config.toml
hidden_size = 256
intermediate_size = 704
vocab_size = 4096
hidden_act = "swiglu"
norm = "rmsnorm"
norm_place = "pre"
bias = "none"
learning_rate = 0.00431
beta2 = 0.99
lr_head = 0.0503
schedule = "wsd"
decay_shape = "linear"
Each number is 500 + 25 x the weight over the matrix's rms, rounded and kept within 0 to 999. Layers, rows and columns count from 0. Numbers have three digits each.

# q: layer 10 attention query, 256x256, rms 0.114, rows 61-63,125-127,188-191,252-255, columns 192-255
# k: layer 10 attention key, 64x256, rms 0.102, rows 60-63, columns 192-255
# v: layer 10 attention value, 64x256, rms 0.121, rows 0-36, columns 192-255
# o: layer 10 attention output (transposed), 256x256, rms 0.128, rows 0-36,64-99,128-163,192-227, columns 192-255
q188:517505458499483512518502523526526522511493462481497509558488487488477493423508500487480513507522480479506522455444502494490489430515520506505437498502485476542463543486468521541531470524460495
q252:541470430510518472475524517525473489438529494491506514469500465501516486509434481445500481496537544468524531504514528476528541506480506529483502515497513497516503556477524481451531511516499512
k60:492470496525475511506428509500506450561480466512516498488473521527461507504532492524501451519476491540512491491509482517534531502503460437517601533458514518493550435516477488490495522485483505
q61:522462450506495517513454548521491515444535459516465519493472569508501429473522485515535469495544481515499477445498526442511481482518506503481533438484499452508462500505458478500541531481487504
q125:467479457474481524527545506467504502479470508494528471500485543529550510544504487535467461517490519474485509491511507520511481489478496505506529501524467460484495503486485490510492465506486545
q189:513490513499479522540509468560526509513482467505471508490519514441507500473494483532526563499452459532484514484461525485554470524468521482482510502474507477455477464506498466509525481491494517
q253:504544465524495507472477513526464482566479466546471536477510495497521519504512513492532465506522519427512523457520512553545490495491527501487480485536509508557519536510475431492527504523511486
k61:449487500598518469494499561530497508527551502505483490459520540494514511551500483510476508497482519478482517457481503440523499447534489469491527531514487534502490525496471473501551494505498475
q62:511503507498541492506492513558500514467501492540482506546478513514504473479490507498532447494537514556481516538540530491551553494475490478505486459449459549500489510481501514543453506510533514
q126:474500501511498489550512513528474492462532503510546479519495493504463468487512526530487531461500549527460502508479522526511534525518511492428517523472479513450514531492536468513496539477499515
q190:563519495463486547520526488482526548481500483521480469533507489498521515470480527561512484521475529508503500528495509494489499506489520484473461475495520458475521505556492529482435517462510537
q254:437456473531437520536494518569550491483498464499517490501511560481452490489503528528553544478485511527499513510534511540501513505495502549469506456489479503472473523483536483514500502549498438
k62:506487502520497520465486466490564465506518487548481493468512505491489504482553511461492568510483500438554483491488481484542495490522537487551490469550468510481521480504473457485521439504472504
q63:516541512473540477481514505535519508511473535510496508536500492461474483497495491510471475516447495467567448479543511475473596493498459518493544519452474495506454484481493509516489495574515519
q127:501510514482518483491488448516496450529484499512422481521512512514496488554483490503496476499463491516523507525538513507468498491457481507447476529459493538511516470529511482534502507536513545
q191:518418503532494475469496482547516482506550502486516482516563539515559522503502497512497494471481508442508487441488508539521502516460473518507538513480501492526500508494486458481510489524510502
q255:532485526492489509506511509493540452519505540499482500514520534493494470502486455520474446467486475512507501491506507517534510480453480521486524486477498551508474500489471468495493505516489498
k63:484517473488456512510478502531491486447524486471481492485512502476512514487507493500487513516484521510501479514497487472486539538506529514525469521513527496462485492503473557488476518473539472
v0:499484461476498476478453541493526471522512542458458493523492507526525564456476500515500495452476441511526518496490512528521507483483508493537498519496506516489495524498478531487534508462483531
o0:476513463527522510513502476466537514482488522488555486496492531487476504476517477546507523496500506488519449484538519518500503504484482540527495486468489480486470499479541506499481484442452490
o64:511521495543530529538495507471504522505480510512491532450534511508550479493496540509538515523488478511507550460528491510546513463485515506543518476491503496489509479478516494513503466477508476
o128:509481559509466475480491449518482543529520473449467536536450514517516537485514543490477467477535494489513485533520539539529516529511521480499528550499545517496466477509449528517477512516528521
o192:442522470474474546532503478487495510494524523534556469534509455479502463503494515495487499523475529523488492526478533438443429470486571517455480481504489467512499559493509500522514520519490528
v1:536505508480490496524519499486508477476461498484505485535453537567487506530525511472512558514496507515518481489526474532486473441499538523519472507464513551497476519485512507473521531438523449
o1:493458530447515505489482504526461532479467488533483517564446505507512469488487489495470545496500506480537525518508517532506424508485542575518499502486535482441422469495491529521465498471486525
o65:521486543477483488525497476485548480519463432489499505516532544526489488522506494489489522546541471473497484503471483521461463490455506524499492515495561514496531464500465530513502503471500497
o129:497482484518507514511475528530544501478477492526518510468522456479452519491517536481482505463521493529477522463505471496518527486453478443475545481559463491510471495526478472526529477506491512
o193:485515480521487502499507508508500489502505470484532489485506480495482456499535512486564497514467480501512462484486521493535528482541478480503481493510506481533497523501500528485558475470521510
v2:494486469445473524502494488467502467490514477446507516475486523479515445479520478512550524501523509518483502475504511509495491500496523498489511521446520469464518533507469501491459459474455513
o2:495421502488482525455436491498492504468503454515492517516532496533464514475480461466477511494523465516493524465503542503495438497480520524445488497469506487500507507499520524516501459529477499
o66:505525491466495442496514441511507515527510506403505493487499491501492487490514510479518508474513474550537503530532485501475479492472504494489487520479498494531505531483478503517476506454488537
o130:494510501494504482544508501564493465528492477582471505472494471503573469512479530490512518482481514453497490495509482454505486512524499511506497486531472463542519502514496479474498541502511485
o194:492505476561479502497497512488499508511482512525514532498518485489511489532508514521512527527469477484500498511509524466509503501523513502513503481484577528515475491506478477546513516499501540
v3:537498563476515497495512527478520478450479452477443507483513460521518447497544536487467476486575515492524480493539491485490528452500521527521469551485525511517490504490528564477493494490495510
o3:498465522471523472518490504545513531501439517473467523503518526503484518504518493495494511532496546512486521495532525511491492498506478476466455520473510497511488516480469538475536485469496502
o67:533489526540465537477508503448491499511482450455526479494497500553488494507526478424498542495546485470482512485519431479502523486533494520517513505497474475503498528447521532506544493530458477
o131:545499472522483472475511515504507470498544495458530489516476483531507490493472506457481457511495479471483491499467498455535543478478454516540492512511517484519542509525520491494458493517537499
o195:511498466461495504519517513495489494502536482509482494478541461448487496501509476569490493497441502496519523561504517550499461562496529515477495472511467484486508491514484519510483549518523552
v4:455510446492549501512485519528506547471519563513449507495463455493486515452490498500495536506514497506496508512531484474496504479501477494513481517494501511470513532490529504500469503467455531
o4:460520479523523466479522497506502532502549559474481517510487518484453494522497521503469529489500536464425513570488492500503462456488481509488517505487516486477504489500543458547499467505466494
o68:506463513540511580501473515518493481465496499552498496521510502477500504512464502529495495499472525527531511496544499500481496481495476548483490507486455556495511476554551475529510468462457531
o132:490511495507448483526494512526485499522469492432520484477520491496499508445536477464465520535492491474501489498459509473488515518508502487495491500535534464519487528492452524486503505527560505
o196:564480516463493475465508488449496479479493479494536462483479524504512472523455517492543505467518479495499525449476524482481554548514497498511536482506441448499494475498475454514474523500511493
v5:459512541506501448503499489486485490536478516485496481492509474481494547471505491504475511564498513527542500486516498511463496501501491512499499496474512519473526525536548512498488513490511499
o5:475438501512513491521481497509552469499499484493485488479508524525491524493500536499519552521507470471497527533534488518485547497518516513450506478508460491495506503496487474511512570528514473
o69:523491514494499454522531456513485494545491518531534459515481504486494522505530458475529472524495508467485450511495526515468496461467492513524508473458537463496540482505521485525490542483513459
o133:544525509498463497499478465511480554508489470468492505501522502505504499505490508506511492491472516541537511527465500495495490548509465449515502492546530487518477502485482548519510499529525516
o197:491501494518525541536522502488503488470527497442470498484499491487450499510512507477536463506506535499530525464482496477517514508513495495503497512525450470521483485533480482485469505515475467
v6:511533496459477472479503522540483497514488515512511504518441483488492490475518476475524539522557444506463555475557497470543483532469547465515507526490511465438512503513507498454465439504535473
o6:469498471484533492532484509502524494531493485498522512481481500462450465488516486499511492477489492476533534507509437500473507496548487476516505457492473504563492491494519517445525489515479483
o70:453526531469445509502477450542501543524495529506488478561448498504494519520540471462543498512520501540449537522471570523477448504496501463495496515529505504483500485522514514505522489491516497
o134:521473466485492517519512546506450512505522513565497496515510460549499497493482517482480525476524512498483514502464493550517496497494494551507492500506520489481515531490479474518508518472535510
o198:508528491517562474474530465515508505514494521447505547491522525508516500540523503507470492502447521480515485508511533432525460469476469517496504492455535530493511465498468520508520482500477504
v7:497501528498540493510510573538504467510533530502449529444508492531549527498495466513496483528518491518512484527489485464490487518501511520526495502477504490533486510518493494525526538463531506
o7:520454525522494518504544512470493515565481497556487521513491530511516517460548479472464536520535537527551431533518523481507471519524460523488516506508511513492511495474474499555473488468501470
o71:520464525508477546529496528478493529498508534512467556476523459530496496499457491505489473471498512473488497529494534511523520448499514468515507505515503509540521510470467545506504490453500499
o135:453541514453537491474509511496480487474502480473520495522477495509545504473509506467543478493485492511500533494488463492465514488504540515486466481516538505509560524447530502483487522507470545
o199:519498464461507500439464461467488535481485502541508488513503505495453511493502512518410470513474475489487482496512456569548489529524494480495511520526480499465465473498491495474498498541485477
v8:506488503497462505486490475513482491493506486497525481506496472491509464516477492491461494487485468542500484525477496523511514477481519493527543518507529489486495521535520479496509523482526500
o8:507467498544518504486540500480475495499493539557536534498507494551494479506514488495551507520484524509499464456482480478504503524513506498530501522495483510508505480557487463472477494462521462
o72:539513480493471484494459565503536488475498523468488506447495515438522502480492474502498500469531469555510512519427477519514494473499502494520532506545533501498515504532525467556480500460557482
o136:478540476500481512485467462522507465553477474503537490516490503452522521467494523484468495525513468514541516538509491496481504500487484530513479464505480510495564455502490495450522509561475504
o200:495515486461498514538484508525512559505510538510476512493502502456492509505518510493541472486449516443489493483523515473514472498499494518504466519458504451504514502485478504505476503464493536
v9:490479497482524489519539468526489501509525489530500539488444498532523463481479476507492495511528511485465486501487520474516517459480498518446503526520489467521504493532513496503490504479470504
o9:498479495467490498476490522539465525480528487530489496506488534521487508477520461554480502513509474530536521479504466459491508501520506508478478542508498490484507473518460493480487482509490536
o73:521490483540500479517506497507484526524540503537502492490484523476490490463460499493445458461536541458475519518492489516542464477438512467498465478475516493538504459523544425509472507545486513
o137:526468496503529513511506500521483458465446498539505501483481498495508477536542490498521495487503538503505484528512514510485516490538479493527509497501485515477546519498512503506516457496524497
o201:515545503514478499499483506462492492507506507494475471512532496464516533519519527515523511512489470503516469491461483519559500492484508520494560496522485491507554525520451488506460517481524454
v10:526501486522510496499497517483543468535467492510549498449507497495503483509495496507525490490504496542493551468501493515506470519469519462491511479481507466512496514473536489457485499492548504
o10:537510493555509471473504529462505480485523505482463496470527476499537487520510482499515503483493516481484505494494495535447511463513492518454527472498552491479522494479514480485477488500484515
o74:500500518477472515486503475509529521481478447513517505513527504507497501498508501516555542520482527503480512482473512486469485514473551494511524458494477499528504522450522525500538512539532471
o138:479490491487491520490491498489522544495533489503511503496470525476510448497495524504505527461521476495492525482507490459552479481515507497489541526534495550497562525531511498524466505500461495
o202:459485504502488503521522498516446545534492532479483499490481491498461533497514493471462459499483545520510462500470538468525490525523472514490488513505509479488529489512499503516535484487485463
v11:513517490510487487463491507493514536526501505482462524469500449492498484501508517495514515483536495471527512530470497534524503477498480468494492500499496521456505537488464519475475522483539507
o11:489467484494506496469495514491537481509489505518520476502455501509486532523504516535479490492517512514528483494473497471514494488545496483480500492529510487512458540492514468502475516517502509
o75:504496532494483457465517535479552505492517486500467484494527489467551506508523525514505494517509510484539522463505500484490514500542516499490491492509506499546513546487470526431473502469442530
o139:505564522481482520486514463523482492513489507551484528490528525494454484500503489506501538522492504479478493522510459492468529495447500516507484487533481478521528489534514517455539493525540435
o203:472496464524480525540498494485467495503495529480548521538442506520492456537465502478549480515511438517507496543508541481483485519507519521505503472472488504476502475534500499536514533461492533
v12:506492488485481515432501524499490538513487487507529502529522496530554507435498484468494503492519522508466559461482491529534494527497481485508511510515499505463478490492548487474472486498533521
o12:478491501495522495528449508541511525484485508513543486457541473495473500458487514512474490474490471471474488531463482541509477466462479520496515474502484500478491523507480517485504484494547485
o76:501511463522442518508482554538495514539470524517500534508457493491506509459485498458468501462515543541515539482509544457484504567516500460534519492550497492563465532480533510510506514485537522
o140:475477497474469470483491539489486511542480470478506504508520545512478471505523509514509564477508511468512520489498520449561468492527500502488463492525507514497497463482475496494465468491462480
o204:455485486543471514537491461463504472446544467472509499541488468501466502475499531512528485516514467499490499493476481526496549509543524496473493527500530495516514504499511508533532504468500496
v13:541449515513515524554494436491456502494492499507520464491485516483497519505472499439517521469497534509486482543486480496495480480476501488473500510489490493512542508528498515447482521524542474
o13:513486455478513493517491450491499456514446503476475534506496490484523558502451498470527496459528448472497476450514463510517515480503451521501489533513526534486552490493484549477469485522477555
o77:516457525440472518523472464533487495480487498478518500514517505512533508475477489520508464462523522499524500500487483501463466517466560552468524538525496516505473500451502467512520461504516550
o141:521515548531494469503502474503504520523534514500532521517464515492465513524508502510489479523498484527507482532503507522506509506491549494534519488472477503521510490523508514491550494490527466
o205:479489487486492527455505553473501556503511510493488476519537475472498455496504528531498508521479532521470524482486513551504485535514488500510467482507480507466524509527446491539470527485479508
v14:498471538517495534451459555525504475534474499465478509469442522504509517544507476476543528534510511501527521507454485507502522522502517518521476496509511478483500509539504448524460454490505508
o14:490527493492446530506503469523539502515493533456530543521435473562498476494455537487551515476547490475451516484539447502492485457469516508496461488464543471522480461504515544519479505528504525
o78:545531518460502515451507519477499493492481521529473540530469501471544537538492486453491451490448530523525512472511513511505509476501525525531483493528514505526514501538483492458484457525484518
o142:523488509519505487507514528515470491501511448466489513480507507528492508480495480509469492529514473516517497483518494550445483518525484492498499515493491534495520494479501455492505510496504490
o206:468503469497486535542493445434483504494523512517504455487546463506471507457502471495499546490500512535527484528494504470479508524504499488445474489477493489505491515468519535489540496506521489
v15:492526451482538497525481481480521566493452504481455482458536515487521474479517508475493492487498511512493485510473515520525507507494479491497483512531452464504502525513463534460489482496495482
o15:514474533516460534485490462522511493522473506485476540517506522494484483451498471477505473485497516430480498507479512475524505486526501490543508511551479502482481469501518490505491520477472509
o79:495506497495514483507480477485509513531508466462489516534550532491488528485499535494474520506499534527501459508494477506513500491507515489524493514509506518520464466504508514488523477542542494
o143:501519493496544518520495495484447545506510551507464509480493483489526533474512479474495518522509516484540516512506517468506510438474511462444474511471528436473473497554460518505482481502511505
o207:498489509516461500498531518495492487477546462521508482478410486522473504527509500512493463485483507521484511482536511527482522535490464499468515494451473533539577491475522450485544490537511534
v16:496514505497510510554489511498558504516503520516512507508486488515534507513547492524447495474485481462495508546515498517526508497511532505489464470502513525459502530500474495476485524482472504
o16:470494483533535525557472503480550486490521507490517448471469476504486513506495481524474522485529492466503518471492502521505496486494500458473516546533474474487488501526533464461489511516492479
o80:489505478457523541517494466475548537514481491530532468530485454492505515468521473516544528490489498473514510560498503519530507470538501532479489493507488501527456512518499552503472510517467547
o144:488471527494496497502504486492475495516486529510424515508509515507492518515495527498483503516526545509536491484498503503504538504472480511508513482488491499470480490496483497489521488495538504
o208:492505516507476486500510483508459497486513518464533508485530487501486510524466506488546450500502512540491528546505471516504437537497498503495482500506550516502541507495501467502458499487508468
v17:473475485522471494499497465494462511518507530529459494501470483467550527564530537477510517494504505449494467511522509503475518506516498469534488521529475504496431522515465501479507490555534502
o17:463485506488481430452537478460505541501534505460519452474495506538536491486493482509511520482513508510523478491499505489507488498531486531482515512481531505520545496485470495477469499485539494
o81:494477499533514497492514508507448495495499513521495497486443491499477510504518492471487460505498530503445455493460501535514495539516500476516494531498427525485497535522477522542519489539519523
o145:492505489476519541484494470481508464497493517510469513471511483443486497451500521544498535529516477471508499511467492511504466506486479506475503490538494474516460486474491515523493515490510523
o209:502509478463502491530485511456531475474464490462504479579484499508500475541448514526504497490483502513534526479523553451508490516488450517517470512500544553447498471557504485507504477515490472
v18:501496487545491474494517527494452524545525478488513485549531532502500525487541478489485488508482511517492462513519530478519483496471525499498504483481534524519489512506513512547506471517514431
o18:478530506538467523510460448524513512509494493482478522513456496513444487505494516506487489487504500498490508531524468520510464518474504473541513492523487488486459504503489478521489508535528530
o82:489460506541487468497529502513466544558481535520497457528534490501466506470510498494507444557486541509522433526521544481507499552481517459487506493489531548494496526538490544539507464490516525
o146:547462478471501508506489569480470445492544455488528495514456486504523522507500511511471525490520513522515528502492494562454532524468489522523492511522513511523542483507485483498469530506451494
o210:503467512457539527521514481472489482465470447484556527499499505505477468497500507504532470472445475492502532488497518518497489495550488515454520513493448457518444495513574491459505483496511494
v19:487503453506493458461499524499550484532512534481502528485475493500500494485519546556516507495545515491521485531488528462555497530480553549531494495496456505486522517537506546494527514525467472
o19:492454515508489496530521502453445505542506514509499531496511520484512500518533482481483494485472494476483488470530488542470464524514498532507496476495502482514564514473472565506481462482518509
o83:521474491522559460502513465464537486459525470517533499511481566519478438495487466513528526467544507460511474519503474476532491476534494486497533499434490529500495443575504497532492519460424470
o147:503524466493516516499470513520545534518506494510508461550556465484483474489471510497485554512490495493514506506520484488503503447500507486512510493503482536500531505470499503485488475508503527
o211:487501513488496526511515523475466528490492528517483513477505463524490536495566502492493509530490511535468541492483513499457494461476501475508454501493553482543503474499492498503501515472485498
v20:458477493509509492445504494496520489499513492486469545483526499513475493516488534474523542510490505510497524544476511514512544517506518500514502444507501485451490500490505512478530457508535506
o20:488455497521504447501521524508567480485496500450501488449546485485496471544522525477500526498497510553507502508489557562511553535531522462473521526529534482487523542472502469552549484504495519
o84:463502487529518535460517482465503514483513468471462551504508543478502481523510489484525517472515504529478485468498484515530533496470485509510545521501501488449551538503486560512533465492475489
o148:576518498467515507503511496515491517535485511526503512507458489463503492463470471503479493484489517528542502520462463507496475509460492501517513470496472490514510496540492539483499504491507477
o212:534515519500476520533483498491443498474482504522511521552479456493545527502495533498485490519494502466493455499532500482505466487521534479517481489510541501493493462483522463484492499481539504
v21:469521454492530546510452503479549522455504511476513517539482510506516572529491519493504506536489486478460522515504574515484553492449493470492454524500512458496530494497521530507492446478527519
o21:433511463523509499441521495532492527519507546492484506503515479523547521505482492482499485440502545500489495467541503464486477564524505464483504499532476530508527513516501447482476495470479522
o85:523501480529493504548519456487491539491496501444555522511522493516475491464518538502495494501519494523490528511540509495552495522504534480488485506475527498510475511459469523525478519435502548
o149:511508553484492519506517505527535449496478489499482480509525515500561481489467497474482515522518485524543505494481473516506523506501528537496496429510482508513511507508486551503532486525499480
o213:462488485497478468510491514508550445551489511541525495499491504493456454510496496539525512496479478496506497503489520498481490464483476527521513513503477453489495492527507526511560481503485489
v22:531507525515522521474514501508513497519487485490493520485492460522520520501501522574483495482522502485513480510548518486516508515489510522496499493522566487502511498455491555477503492492494532
o22:488490472489484509532495529506502500481501483519511495489527494505491458487501481503552509505533484464520554509472515461497527470493457479540503476500504495516509489549509540477504482495519518
o86:524496487497520524544510481484544495518482500516509475460497513505483484457521518538489446490563513495521495519484511498542515543530513495449531482491558504537475550512470535481472503492476522
o150:487462488474499473484512517501467529499500513463510492527524505481480525499486519495457452481451466470471472494509446526539490485486564493518491529500492504509496554477503515473487544498513486
o214:470478475509499502475539471491486498495477487526502539513446469455490500501548500438518516496500532520519493518530482527493508486507467507497483503510443503481474490560498442490497509529482492
v23:505539483487516510533488463502505449516515528505500518498500528456481437470505512517546552431566472514494530482521475503554524478476506488506513481474537501514511516462502511514532477517486485
o23:487471491478480508476527509492510499497496503524543473493529517507510474482468509461532519473517520511501542517518501516533489537472457513503489484492453507512518475488477511451507476539535463
o87:460521472437489524495551464498540465513546506475486499533524546501465446519497517488507586440535516503489491506497494521528517461470476507526504510537475483479514536467491553472482530511493514
o151:488519551535534522469449524528452472525510532495514519474469515518511504537512515481458484480467522487516507515491482496506502501555449515482550519508482511520466487483552469484515500493523492
o215:518522494510511484521495496487462491471476509468496507509484476516482509466494487527471471499458516496483476470501483476493516462502525507511473537479476464493490489473512451548479517496492504
v24:514491476495511465501504487480488476510525502528491505516486494462481526496498501546468471502499476516505507484561450549481519455497494501487505506518479497484541475512475501483463529489457456
o24:480476467482445468512495487488499501478520501540512520553492484473466478512480537508466495451525489506483430474525479554475503490487519493516481549515510500505485497513489493489480498496477563
o88:525495501511511501478522572476478497500493480459458454467483500505471473515481481521495498529504466483492480512533428526451526500488497490514483524450486490520502514495507524483474525475506507
o152:500525474452543528514492483494488525500519505542480506511521472512520534517499486466525458508515563492527503482514497469511501497513461537486532493529490509491499514548461493505512529485494501
o216:479519520525496501524506484482525534513467544478513522476487530519474516456516512479502519522478503499511529512420562517512482464494494505514485486474488471550492484448527536491528490494531478
v25:521533530479490471548442522496446496535470535517488470494493524522523526493457492460518501527461502513500487537496525511471496523523487539460497488501481523543493489496498516499509498507516473
o25:486501452536535513540506529526497528469466485475527486447501542464514519504507532509522484566523487529528483502480479508479510509521507512490504477509490522522528539467462469490507418459528486
o89:511487504490503444564470484517501534505481533557478531497487498449506490460494518522505508526478459496541498549526488478549490523491477500518495488492545493485511488557492488523515525530534536
o153:491504508501532522523503525491507490507486515531447478525512497536521481499486495478463503510523491511500483479454537469516495460488509497467520484511533479529502519537525507527500482520507490
o217:493467519552460489460486481490500496522537459498549508506474499555518521524550469502496542465501494470441498499499499509491459545479512476496470508487451506510447483473507507535491531489489549
v26:523497530525508512514508500539501480515507503526508521512468478486503476519544495486548449473511478562476496543525476501503509531498480502514544536499461449469496543484493514531460537493503483
o26:511520519540517500486482465510467462548517493541490459501514481507476502507526445482493513527487503523522480519512515504507487486445473492512513464459509500503540510528473498501483506519479479
o90:545516486473498454554476521537534515526521537512500513469537506516522508506504485482496533472509471499512533498501493526534495495516495483507529503573495444469447551492500535472475540513491471
o154:472505515496478503491505518472505529453491510480494547498469520475512536468486509497521498515564547512487519467479509592483479498520463521524507518443488499543487494466501500480514480536517503
o218:500478489488512520465476478463525456472490505497503476504506517491499498486488527513496510444522487478498537496485508478487505507476517496507466505541524472547512430510533510555479502505531512
v27:538479575463496521478472493494533512486465483506566508517563504523499486477474520509478469520513540519485461500495458509470466494504509524507572505513495542537446458507484541511475509545488528
o27:540516548486500506512487507463487510520506470545531504531490421480517547453510506482547498524494482498530515474470474497527530457513491543549505498505512459519466497555507448504477541519476458
o91:526491528511485487515527538503499537489469515505504480503490482518481473506499482499523482507470528496486495532533441495506506535504512497494506503534499474495504563508506492484484508485496543
o155:484457528500475488439502476542528497487516548472520518492501537504523491500478505478488525549502491542515506467536496485476517541511484477453482533505499515469507481506534539542530499515512529
o219:497510478513508495544499494480451447526489491548471517482473512476474502522485529492502465488544507482497505489451533471499500473508485471488495488476514500508479501492468442508507472497544488
v28:481509474468490537513483507497486469521511486527472509485490543514530511492504484483429485516500512443501483480480532504495512555476508519546537511479497494481472459465462498523519544495494481
o28:510459484458484468477539490526495497485510465463508488495450499475509468492498506498469473570498517485472512517502508505502523486438443497497546493506518480437495502459462487506497496518509504
o92:480479506492483506528528485454466493484466432538511499463536512469501516503516473527456483534506520502509509492468523501494549512495477514492503500479520540494484474507549542480520522481538486
o156:523478555518528486484520508495486517525531506508509490557528521587505502494498473451506462461499493510490415520523542479507472475486513466512456480507497507507541473505510504497545488527485485
o220:445505491540486489510459476509533540466525514509470465512487495482482499504477519542547554485483496519472541506505454525491501479532547509468467496512534493508496550551504508503544478499469515
v29:535501513480444470521476512459454491474511507498522510500458494495521486502475459464519484480488526500500507499478499477506484487510523456498514462527507527543496502495487480490513479495440524
o29:476458508530498476543509500471488530470500459533511541520500503543491483440502508490505489514551460457523510470499479462467480491503482518469517492529468486489530498490496470481494488543488501
o93:533511479508511507525451554490518499470483514571485485501511504491542566526512457476491527458466514511493502526495505509508513502515455488494518502474522481535506502520539468522466495530506524
o157:524495497479482551519520488496478466501498494466518471497471467518492490531511513528495478510506484498485480531554484541512524503490573524498474512502522500476466500469478506471492515470480498
o221:462460475495496531514496482505505541540516498471513496538518479511482512554520488529478502471483556513493449480537535552494505523481496508526453525474472501493519499478445538493527510496509505
v30:513426546500482484547501492476503501479530509524486526510516489494510497491503498486532478493497493493542525468511514497512503541526452511531497496539545440514459535481461510491501511500492459
o30:476470511516510506505518503538484487504480472449544520485515527506477509496461481504480433514452494485523470500524492503516496487475504509526563511485492504493523476528473492508558525522529460
o94:490459484479479490476466531511535488497523482503486481526519486506500562485486477526506471515522499512482486460496520466482472462481512525526440503493573498478449515485502533504481492510507483
o158:491477458506491526513459498545526511481493516498511513486515504477493531508500517513509556506487479477501538536481517504490527485519507507500478515525496523499457526486506541493492508472522498
o222:540589510527510476472530514488441520495508509504474484478479502527465491494497457481490485476527519484497459486471469463461506506515496507454489515521460477495580532536484471516474488531470525
v31:494514504526502510478519509436516490499464514462503498507460498489536486535484481492498469485470491505504432534485493501500471513508495504511530440461479560509490473488528458517474451516452517
o31:479506486508505521506529463472541508503473473501511490490494587484508485511541493501509480505539490456515478519493538534491473516500529521460516499537506488503503521538512511482544468473496453
o95:489490498522499442488455505492518493494482465489501516530442492453513471468505498484487528466488494516480508520456494523524511510510483511483479467533456482473483485495534455477478490521539534
o159:494506476509481497487450497496527478507521523483479515518509512535503542502482520506527490504505484547494508488516513506525506488448516479500491486520516498492497503462488507526508510554513488
o223:494504504482495531478487485484493473488514537509537469482525443522518497486467513527497467447461499523524521520500462465497489524529481496540441512479546488450509470546512522519494469445495488
v32:488522505459482485501521482525518482494478512469465475510470506544492515544513509510502512497498509488525565481500486478477456490448489493455457520431518480475519409477548500496484507459457505
o32:547470516523535495475475504484466490504482504477490504505497491543474463552485521514500526472513577484512452489496494461500529530517503468426482493487542516505480501493500477521499459501484524
o96:508494552502482477545502502535473522535467505443481500511494457512525455489488484507515495489495487502495528503493525500488497476463458525489453480442546479517528469514499503522505497503514495
o160:456509504464502510513509480443541487525509475472483496506540503461499535494506514475507524484463521483477510500449498545530529453495466507522532499489482524502466495501524485499540524514499450
o224:490468496536488487526446530492505488467509513536548541523499497525495506420510510517499497513507429511505504528511450519517468501507528501560475521554508494501521540488498514494499482489500499
v33:565467510542527540512487501512519484474458508520496520502496469510496505489474495510507467484565535523581497505501508513505493523517508475486493461507512475521475488515493505493532530479538481
o33:477507454546523525477490523501471493484502470496483491518484494503493473485521523539502527549517447487460496480485477494507487483508480539496514502501535521496492479484519502505513424504502517
o97:539486513492512503495545469449488483485498487504491496486481526522489525493513508514488471478466498475495458464506508536493535476497468473458476485482507487557514505456518470471496506533493455
o161:486492491481523511532469485544477493506505529546527504487502470469517515472514466505447527500521493523527526501444487495550489506506544486511548499496450507475523451535492516487493516485520490
o225:491535507484475474475517518500494505509458493521512517486511521499498478543507538478519463519489477475512504528517504493491503535504471507505493499517496475508499531535486495510501496505497512
v34:475495519465504494491503486545528525508518454510545478546495515485508530517497472497484517501487509529535468496468554502510478504508517486471456525552509520507504465490503491460508494518508506
o34:508537522483503468513510540524513495505499476526538467470511543504515458476467489513499504500502474542542459475480485456525486487506537497488505478506500529484464530466512485475479520486494500
o98:461508527461503482458490467491477498527511491503502486507525504486520521529494492510475519509516533525516455471477517515474473553510519476487492486531518511506489502461527503441521537551516495
o162:494485500494503532480479500516482505517459494436480513509524530478463474462501491504470469518509519504470505495494543484506521499500503466508509503531474509498475522501497504522473496508527532
o226:545500512515541504529499483507484518471507522563495535508478517508496528512506512458519529508468492462460535522520454549488486457512462497514496514477508495543502514531520522517532506467490443
v35:535498513527511481485491498507467476530546547509480475531488461490474485495474492550521448534450464501523483501500509501485525524539536502502517510531522490492473510535473484463518493537489495
o35:526492539476499515460519517484504516529517549496530509505522478484536536486491490502508542485455529523495497482512480481500523523525496517501488537499514574490561454503515485471523487548494504
o99:531534516514559472514481509525456504551499573525472519530520526525493527522488472533542513562512523487514519480468520550497495500543515487510506522470528501515437513501508502481517510518467526
o163:479509488473481487508532469529514474446504508473490470515485504471512477496504535534507451530481508488483484512537499496518508481519514490530487482527483472486475509511503509533509527499530528
o227:475483497487499508521492497478505519507472502492506560525492458470494510527488541484471516483485492479492552532500501465511443466431506509504513497458469505488534509492498521501502476458528528
v36:512505531543504550474472496508446534489485514492500509472483476513517516482493510462522472477523501474545511451506524505490543515511505508489483479502475471475482472523510546475555510470499534
o36:548490478466495514524510508530526479492516490515454514510552481451477460502500504499481508461499513561522521520497504497545497494514488489510496525501501509494476510520549480485515536482461535